Part of a small language model's weights.
Size: 20 layers, width 320, 5 heads of 64, MLP 1280 tanh GELU, vocabulary 6028, 26.7M parameters.
Training: a variant of Muon for these matrices, 574M tokens, 4381 steps.
Each number is 500 + 40 x the weight over its row's rms, rounded and kept within 0 to 999. Layers, rows and columns count from 0. Numbers have three digits each. The size before them is the row's rms in percent of the matrix's.

# down: layer 17 MLP down (transposed), 1280x320, rms 0.148, rows 246-315, columns 160-199
# up: layer 17 MLP up, 1280x320, rms 0.177, rows 247-316, columns 160-199
down246 101:484514498616521437426398538529483442512553499542534512393544485459400464465565491590442490498457494506517482555553462605
up247 101:542499517498546519447508484506512448535452460464550474474480579505542546533537385493572460468444542520453498483461498514
down247 103:479527462460507493542507513454495496542527522489484459503476434543533511532525537587473504501479527550521510543480515460
up248 097:518509445571529469465567459546511463529517568474482507544513480499411499523518468514590524517487447395490529556490498560
down248 097:480506460495534484505551438464513455496572472477462464462518476517477516499537462545511447505457514500504454468526523524
up249 105:511497510481538436540531453500461492544417456506513518516522537453517501499438466601531547563576479521541500425446533556
down249 112:488450503523521511570510447429539484458511487520504499515541492523585513534523513482499496493526470525483504506478516521
up250 107:495483425485477483536485527586449585555489517498510452513614481566470468485437501435553534527480480431505546438508488475
down250 102:530546479509514509502478504439501541481522507481564489516486494432481533542438500447467457521486469542476491431505547460
up251 101:518438477495573501510521538447511475526459480527537551499480527608478527535433470455504512534537481544516484485578471510
down251 107:428522511501441472540538533484539583450483455451476518510480593502508495515464528480473464446560500496443476506535455542
up252 093:475447450499483512537503571478507554506535467510540515480491442466457474544522454449482513505472473438447515411532481528
down252 091:539499515472508474479441536486457561520603499602461502525461462508479519432509488548558557531555488520498534452554570532
up253 105:495514475530471502520554520513538405500528526522561440542503508554500475562517375539536504496480462457507522488455485523
down253 109:558587493472457545481527529408462544536483509494516521476484496499503499470479514533559517507445517522491517546483491497
up254 103:508537470489482486544453524476505489573504529571524513453496446499475453454568526516504533510495531521527482479517490567
down254 102:501514458550543533508516590458418438529499498516492500572521446473531417569551473500542567458528495449534516474508512516
up255 096:452459510506487512502570444467531545619533497487484552492464539486575493511508474560500393433494531454455479547603498520
down255 097:490497476513518529494481444490443520432375525487431506534588533537560534513493474453486501489429520510459499479415565548
up256 095:449535427512516515454497515493465524495512500500528501574463552502478436469492502530540489463561402500414474503429528550
down256 098:538454499453515508482478431486506396542475479465496436522515557443428469489512513586449491479461470526538474521501512474
up257 105:472467453437501404528466496446549525474462453468501585522467483525517493496448470492513501500486487538492570494493449544
down257 115:565553545573495520527511452528573516530504447513481529427409493449543504498558600524530559540411499520581510503511421513
up258 091:521478483528427491451527484526421519486453489524516501490562469529472467534476466539494562461565513502585470484504502503
down258 086:486458525482481544555517561515550487465480517509451494526497502484597545473473569503530475506511440470386445487569523481
up259 100:586555482540543482474512505504547516438518542478493428459488560542517579604423510527512521487515525497495544485539502478
down259 099:548466482540499527522586400463460463510431499442531522503540492434486546459525551522540557530534501537462560524522512497
up260 104:516537488514480483493536570470499473465545573486442514526528516529466491522464509571557538473464478474516503436517452455
down260 107:467524500549523436617501499447500514540497447483475401511418563493367529497431542531456545510513531560487509501505468438
up261 096:491507478474509603479463526517444468472445478504523510409525520534562579524509544499480502525470539538539450453511533536
down261 096:569556550500474494536487458439469559434479494446561490546559402529531514550481422550531511450467441545582539564477514524
up262 099:449486400424529512564422550450454526452564457510542518480558444493493427555482430555501534513443554546481561553526491526
down262 115:452527535464452474435520459511496530467569486474503496477369472558564506480501487553579426460479515460476494545463504498
up263 102:452518469498563521484510544476531484536516554450525506488537542527485444520495497456472534494506526462515459471539432455
down263 097:476542545547543508585510441478438497489537485523463500508463484476392503478537509492588502553526447524566493533460518511
up264 100:504429569596500448605480457462512552463464562536454532570428550475454514504438476546477496501474530469560580550540494481
down264 101:458481477497522530499516477601477521451440522505511491511504428502499531509511490525473556480538511532574528493461530511
up265 103:556502404498502575492580493493487559529434540537486504479418534456502487532499526511438528537487516504467471528555502588
down265 107:447516538516520525511545468445500493549472546469543434459445541438535457539462470545549488548510481476527538503529596524
up266 093:496523519475501438448580538516549605507436447542456444524428429466482581461532501511543503519507457497456456414459489505
down266 092:487500563510428467479473488519511447478531516462476455457523553485561500540461513483486523523518544557545472427453430479
up267 098:474516502561460501491575449478497533486481485537487520460521495525522465510491473539506561512457463449477467525505500453
down267 100:486503459481534457443546528573510510490540518462527478464464459481497459475492500561499554561483485479498452500511476534
up268 098:560521474538546583497450480505456502482530508529509504459475648493461491554521485503529553475484509473473502516490558498
down268 098:488556463477585574503472393613524487537509453506561493526499534572488511543512491482481523518542543550548510473409494455
up269 094:511478489530520473498574518513454553553497513525563470467603497559493495363538474504505453480481523498539486449435572488
down269 091:467474509440519480522503540467524470501534505456482462534524444467461554530519511468542528518554541506431555466512509514
up270 103:515482499517529536526605517446509521492456494566487607470492555441510496481497498467542544553530599527435429494488455380
down270 104:472438450485483466489458518492547452518483540456543533428607538483492548485490482515530437435427509478499475488431480467
up271 092:477498562569416454477494461527523454517525487481482513444487489510583452469476446517508555490524574438471548531558487551
down271 091:533518473462554561586479577503473455483492616485508477533536510484644447467515535534425539476500493568478465539423443486
up272 097:470491532563521445462580496449506460490509492502468525530492439444521510537506495511488501470455455517488450606504557399
down272 096:456503565475496428506529531499463501491566461470490531565492421498530475501509485498460502479461476438528468454498512486
up273 097:602465539466476402551518563519547493483507513450558537441556466507507512411462498492392547466469498530515481455532492484
down273 103:506485467512599489443514526588551632548479520488446515522492505504471480540528524512507487546527490537520503471522509533
up274 101:395421461463508524480537504483443511524441537403443547522469466462525511432467472582524499518523510499498476572482489497
down274 097:587468474449533510459449467479453500496481446494520479483499491559443510503532529511529522539526536436584552442516535455
up275 094:549436598539504539489477526530509548468509484448522559512536534528502495453463524587490514440493485490484482508569553464
down275 099:540441494459476492514496442459436504479459540453494552499516467531473471451499501483511516486386441493547513451445550473
up276 104:493471439416519489452477551493487571432473472530481554479444513491478545487423447481464529486493466486494479580471579455
down276 101:506422505525454491473553486613433466524468566554543465518481520529478493500500482520447548443470535470502496449571539513
up277 103:470518634564507379520489525497563424481486548512469488498539520475516466457545515538482451535524518408455464520497463567
down277 103:553433457529533508449492476481565488485503447483531551553491520479501492495487451511468445554519494471497487401451544508
up278 094:431464489482469476586460496520543466556473484507465613502531444573443500544451505485578485464476399437455514552513424531
down278 088:498511451469547573533532498446510568508497506524457436485503466437473558463501448483488508583520485523489450449511500500
up279 100:546515559520494513488519546527493450561503495503470457474513571539491393547483459497431522484471462484460543521458512460
down279 099:480498457532556446551531446605522505523529523469542489506595460536445513569407571428536529538516425483580509446456469435
up280 099:552556581568478584520532496459463507517444558539486402480526537519543480500439541543514532446558530471485510478513491492
down280 106:466534466474496497510486509398481509506548514499504523532489453481429492495482531519503546523476496503476477536436479434
up281 105:524531482540542473452541486497474484463530493447541565468509511523495459550504512494514559446542466489536592448473492575
down281 106:484449465524456496431538501520515497484495505488498475432529507561566575515486516567544441466503451490427515483544535542
up282 091:496469505414513463540493476450516533558467461359410510504590565455531491481506452531557531503436518580616506505525460535
down282 097:470582487509480495529506502522549509537522505504461524491500508498484541524455527545463513495476489517450457508498472545
up283 101:537528427543457423471490460497538482515472512521510574433457535436481439518497477366474548498503504481518529548507531456
down283 102:483495481544526462565546478462509404541469459553460512490483504489554548489437504507444484512526530493499486497476482464
up284 099:494482489516541545476603457457584457535518504515579522517525508492515520520538496544489585524441545522461458501508428524
down284 102:476442503489473464444478548513498497497511418536504549478542494557479485507500550477433463567529533525546457469468465447
up285 102:515538620564540503506467474492530521562550490494514403534427510535450500491501487489531468448476525503459513493435497595
down285 104:443483444504482605446448527481587463452472558481554441503540495438556501499558542463503458527531486484507516453473456451
up286 097:514543466480486458516497470446482460533502460534505502529492580523506536519456483484492532477486573533480481506561471509
down286 106:487540377444497485510448542520517485487485554499470482493546516499453560445581476419497494537488481494481573516511546544
up287 100:558531499406471522516487445586500527441445513483503436555526518532474457505497506534499532458453437472454564505508543550
down287 102:527499462533559537539504491561494490480432516441506518610475452466553525446456543493409389489403536520470514615515506541
up288 099:541486466509446515461434615490481559538591480525538486527459461465511482526490524428462523546481560532514484553560478487
down288 091:474531573522553570529404494498478438482438455499481481466515544490498510502539538582501499506524517523496538509491541527
up289 094:462508524533551487462562520483536477530515496544581450436497472553557498461444457519502538517557496479523467441457520546
down289 089:476536495502488502505400461438527608541468529480514479546493492493684512464523481519486522505468473488560581509516480497
up290 091:463455528629454500518544479516539504524472515598511471552478522517500479477497513510510515540558596543430532590603449504
down290 090:512526529511510485475441494522472468488482481403510402409541509528482427549402581527472415516491525488437487458460391501
up291 095:467522540497496518536513542529426500499453533415514598505509549498525481611492473532539570492563530474472458516498520498
down291 101:481450538510537516453508507440513524538603474502462457518442516505504483572487528441507521562496497524505499503483510477
up292 100:481490469528539479496525514504495493495512483489484468511506459478529468473500447495506555420525566564515502456525478480
down292 099:487582509486506544574553491546517572544543438502495468426586485500579452514494451515508496517522521531490528506460464527
up293 100:459542527556417548516462513515531454507577480472449525489501439463500508478500479517553492516510532564554509507487484500
down293 097:482477508546490454532480526487494561540520502486531448430554493468542474513520483544529522554521535498583518528542544508
up294 100:511548492504512497485510434519568530554523540508478490499526519484452492487495503544501478521588527502507423520597475513
down294 093:544455512512555473534527535522457499434531508530514519459497476474506476509481512498476466537516478494534548467463560490
up295 097:503526514519554456541531539477502481517515507512531491544508468610484448557450463537438527515472535461583486481537461494
down295 108:497413491505535505575592467502486485507549575523438517461482448462486513441473471457606542473523593454453536417469495515
up296 101:493406490552484537498600504480524452456465478467568499522470522533523454495493549493512528498529540502458471449533522449
down296 101:575481558466531421434457391512509540578424482495397541501477515570541446546540521518514513484471509494512489503468440530
up297 104:479618566503518502477482588451479495546481541509469539476521484515561517520517505517444437482501505517473536524487450543
down297 105:547461572463476408480547503466553530471520449503511491514491490479546476448524507521472575492560557541479427484459437538
up298 102:576486411423483533486534422492490523471470496489479568475457578518504523489483533435503486520516471474594518475520500482
down298 096:470473518503565495547427497486518493485609501504411509497494479539435485475465516498521479475494476493520573510508514505
up299 099:581554371505499501516539506441501494487454468489460550510502522564546525626550430510561460442472510496509425450557525539
down299 097:540467538523494445487494544487444477491485547527529529480465492424502379532513455513546557423404523520471523525477556477
up300 100:492551492580549502539464451519575534482518451475533452523552395497481481393524531480536497507494504516452470542506451500
down300 096:540478582539482568462505415523446494455512481503515435462438473537512516558510544508478529476557485509516479462479472452
up301 096:455535454415451539497504498535384496540498553496421502525585453525487552587427471527453471471504457506455454503469549489
down301 097:519482510521536538491477434557526484533501512473481409473506473490518486458568478507491508489502531471456471438556565509
up302 096:453494548525491497532464414483541475512526507459532539485500484560468502512537428510523535481506523545497480458592504493
down302 096:546489461462533482549512487466503504546467529525502468457545498510559391449525473557514601514499466473543431483564540506
up303 095:519481462481543514449516536535526515502494503476536554472485463551541536466532491491479513495466522568482478544508484575
down303 095:469504521521560443484474494490503552466518491532503519569459482487445567558513523519530511517409474494522417552484523476
up304 102:452491513524461454447507459516530524515506528518472521518527556446496505547489532506494488488541515521468472455500554482
down304 101:465509523523502547484513507551506471485452459495552468459473530525576472432547507462455478518379492529452599516494580433
up305 100:499507494503501525498514527532497553551461520528472458550551472491552476528407517512496555562494458450497525518500455547
down305 098:492468413524565456501450517502437507475505552409423445472601458461464602542519526484502551556455462501463499502515505496
up306 099:541572469564594490523510508447440487494478493447446471509406528522525519529567475509482514537455467566429511422447542506
down306 093:481451592437500464489486522535505430478560453496481434443538544492548472541493485504486460546484501468494498513540505508
up307 103:485492480495569441535439450460476498400521545467502490493543462527501539458415489511503518487421473494525570495523468493
down307 105:512483475565461495483496527462546472483547433528527542452542548499521510542469476516497492506441496384462481501466468551
up308 098:490525492512578513435574548511448533459515488539506515512552489505460483460457461507545557532517475504541455535506473517
down308 098:546488559536453513506396416433479441556479459527559489470381525532471497510556492518500537592527505562456482532555569509
up309 104:444559431438517429529497483488422499526458525455484521483489548417492515511571547555432500539538505487477463582530465455
down309 115:552496509454477467582453536516502457456494542433531523477539528423576479555517508512425485417498595439511496467419517482
up310 098:498414512514534477506494478468534461530507472507483483588516506546490512516471535521589484452465548512504501472509484455
down310 095:462482466526507461414436531463506466447523512401496558421523525486505489532443515524430485494497556497499485505492506580
up311 103:471531504480460533488560442444497461592554562533471488543511458413468438577537487560538551492533550490506474533509503489
down311 110:479450501451556491442496544530453431538513476472562519510530540486472477568536544485519494455488506502535489536415455468
up312 097:481528555542551587523474466465500541434524463512512538461497449545528415527487479520448462507556553470484458538508460571
down312 097:564487481463472489500542478521514523431448484506459541436454459503499581517516479507481454444502484540488476491472514559
up313 099:542564548553448455469516502563516459391486543519558519432440437449468575541544530518536500521553464550551517470502531575
down313 091:504484482395436415567543415446512531505508573491523514488466514498498512571530561537471536536511441474481483483500442399
up314 098:559476572540543470517499458491508516451419517475529559499513501518505438559469499523549525431488510478517465492500480497
down314 096:463573533466452524416475504517501565539498517548561465545461499450534446519510445493511511492543525488489500445519488505
up315 099:527503533545507461514495526526485512439506504530532521517525436487463449485503545474510512468457471512423489456476502528
down315 088:465504530515518479527466507500482545549512464524466456470528499509464479476484501509458497482517539511495534517623474484
up316 102:522448487499474579506540517454470526499489459560528501503459464501510486504544505507521445545510507550532406506513522465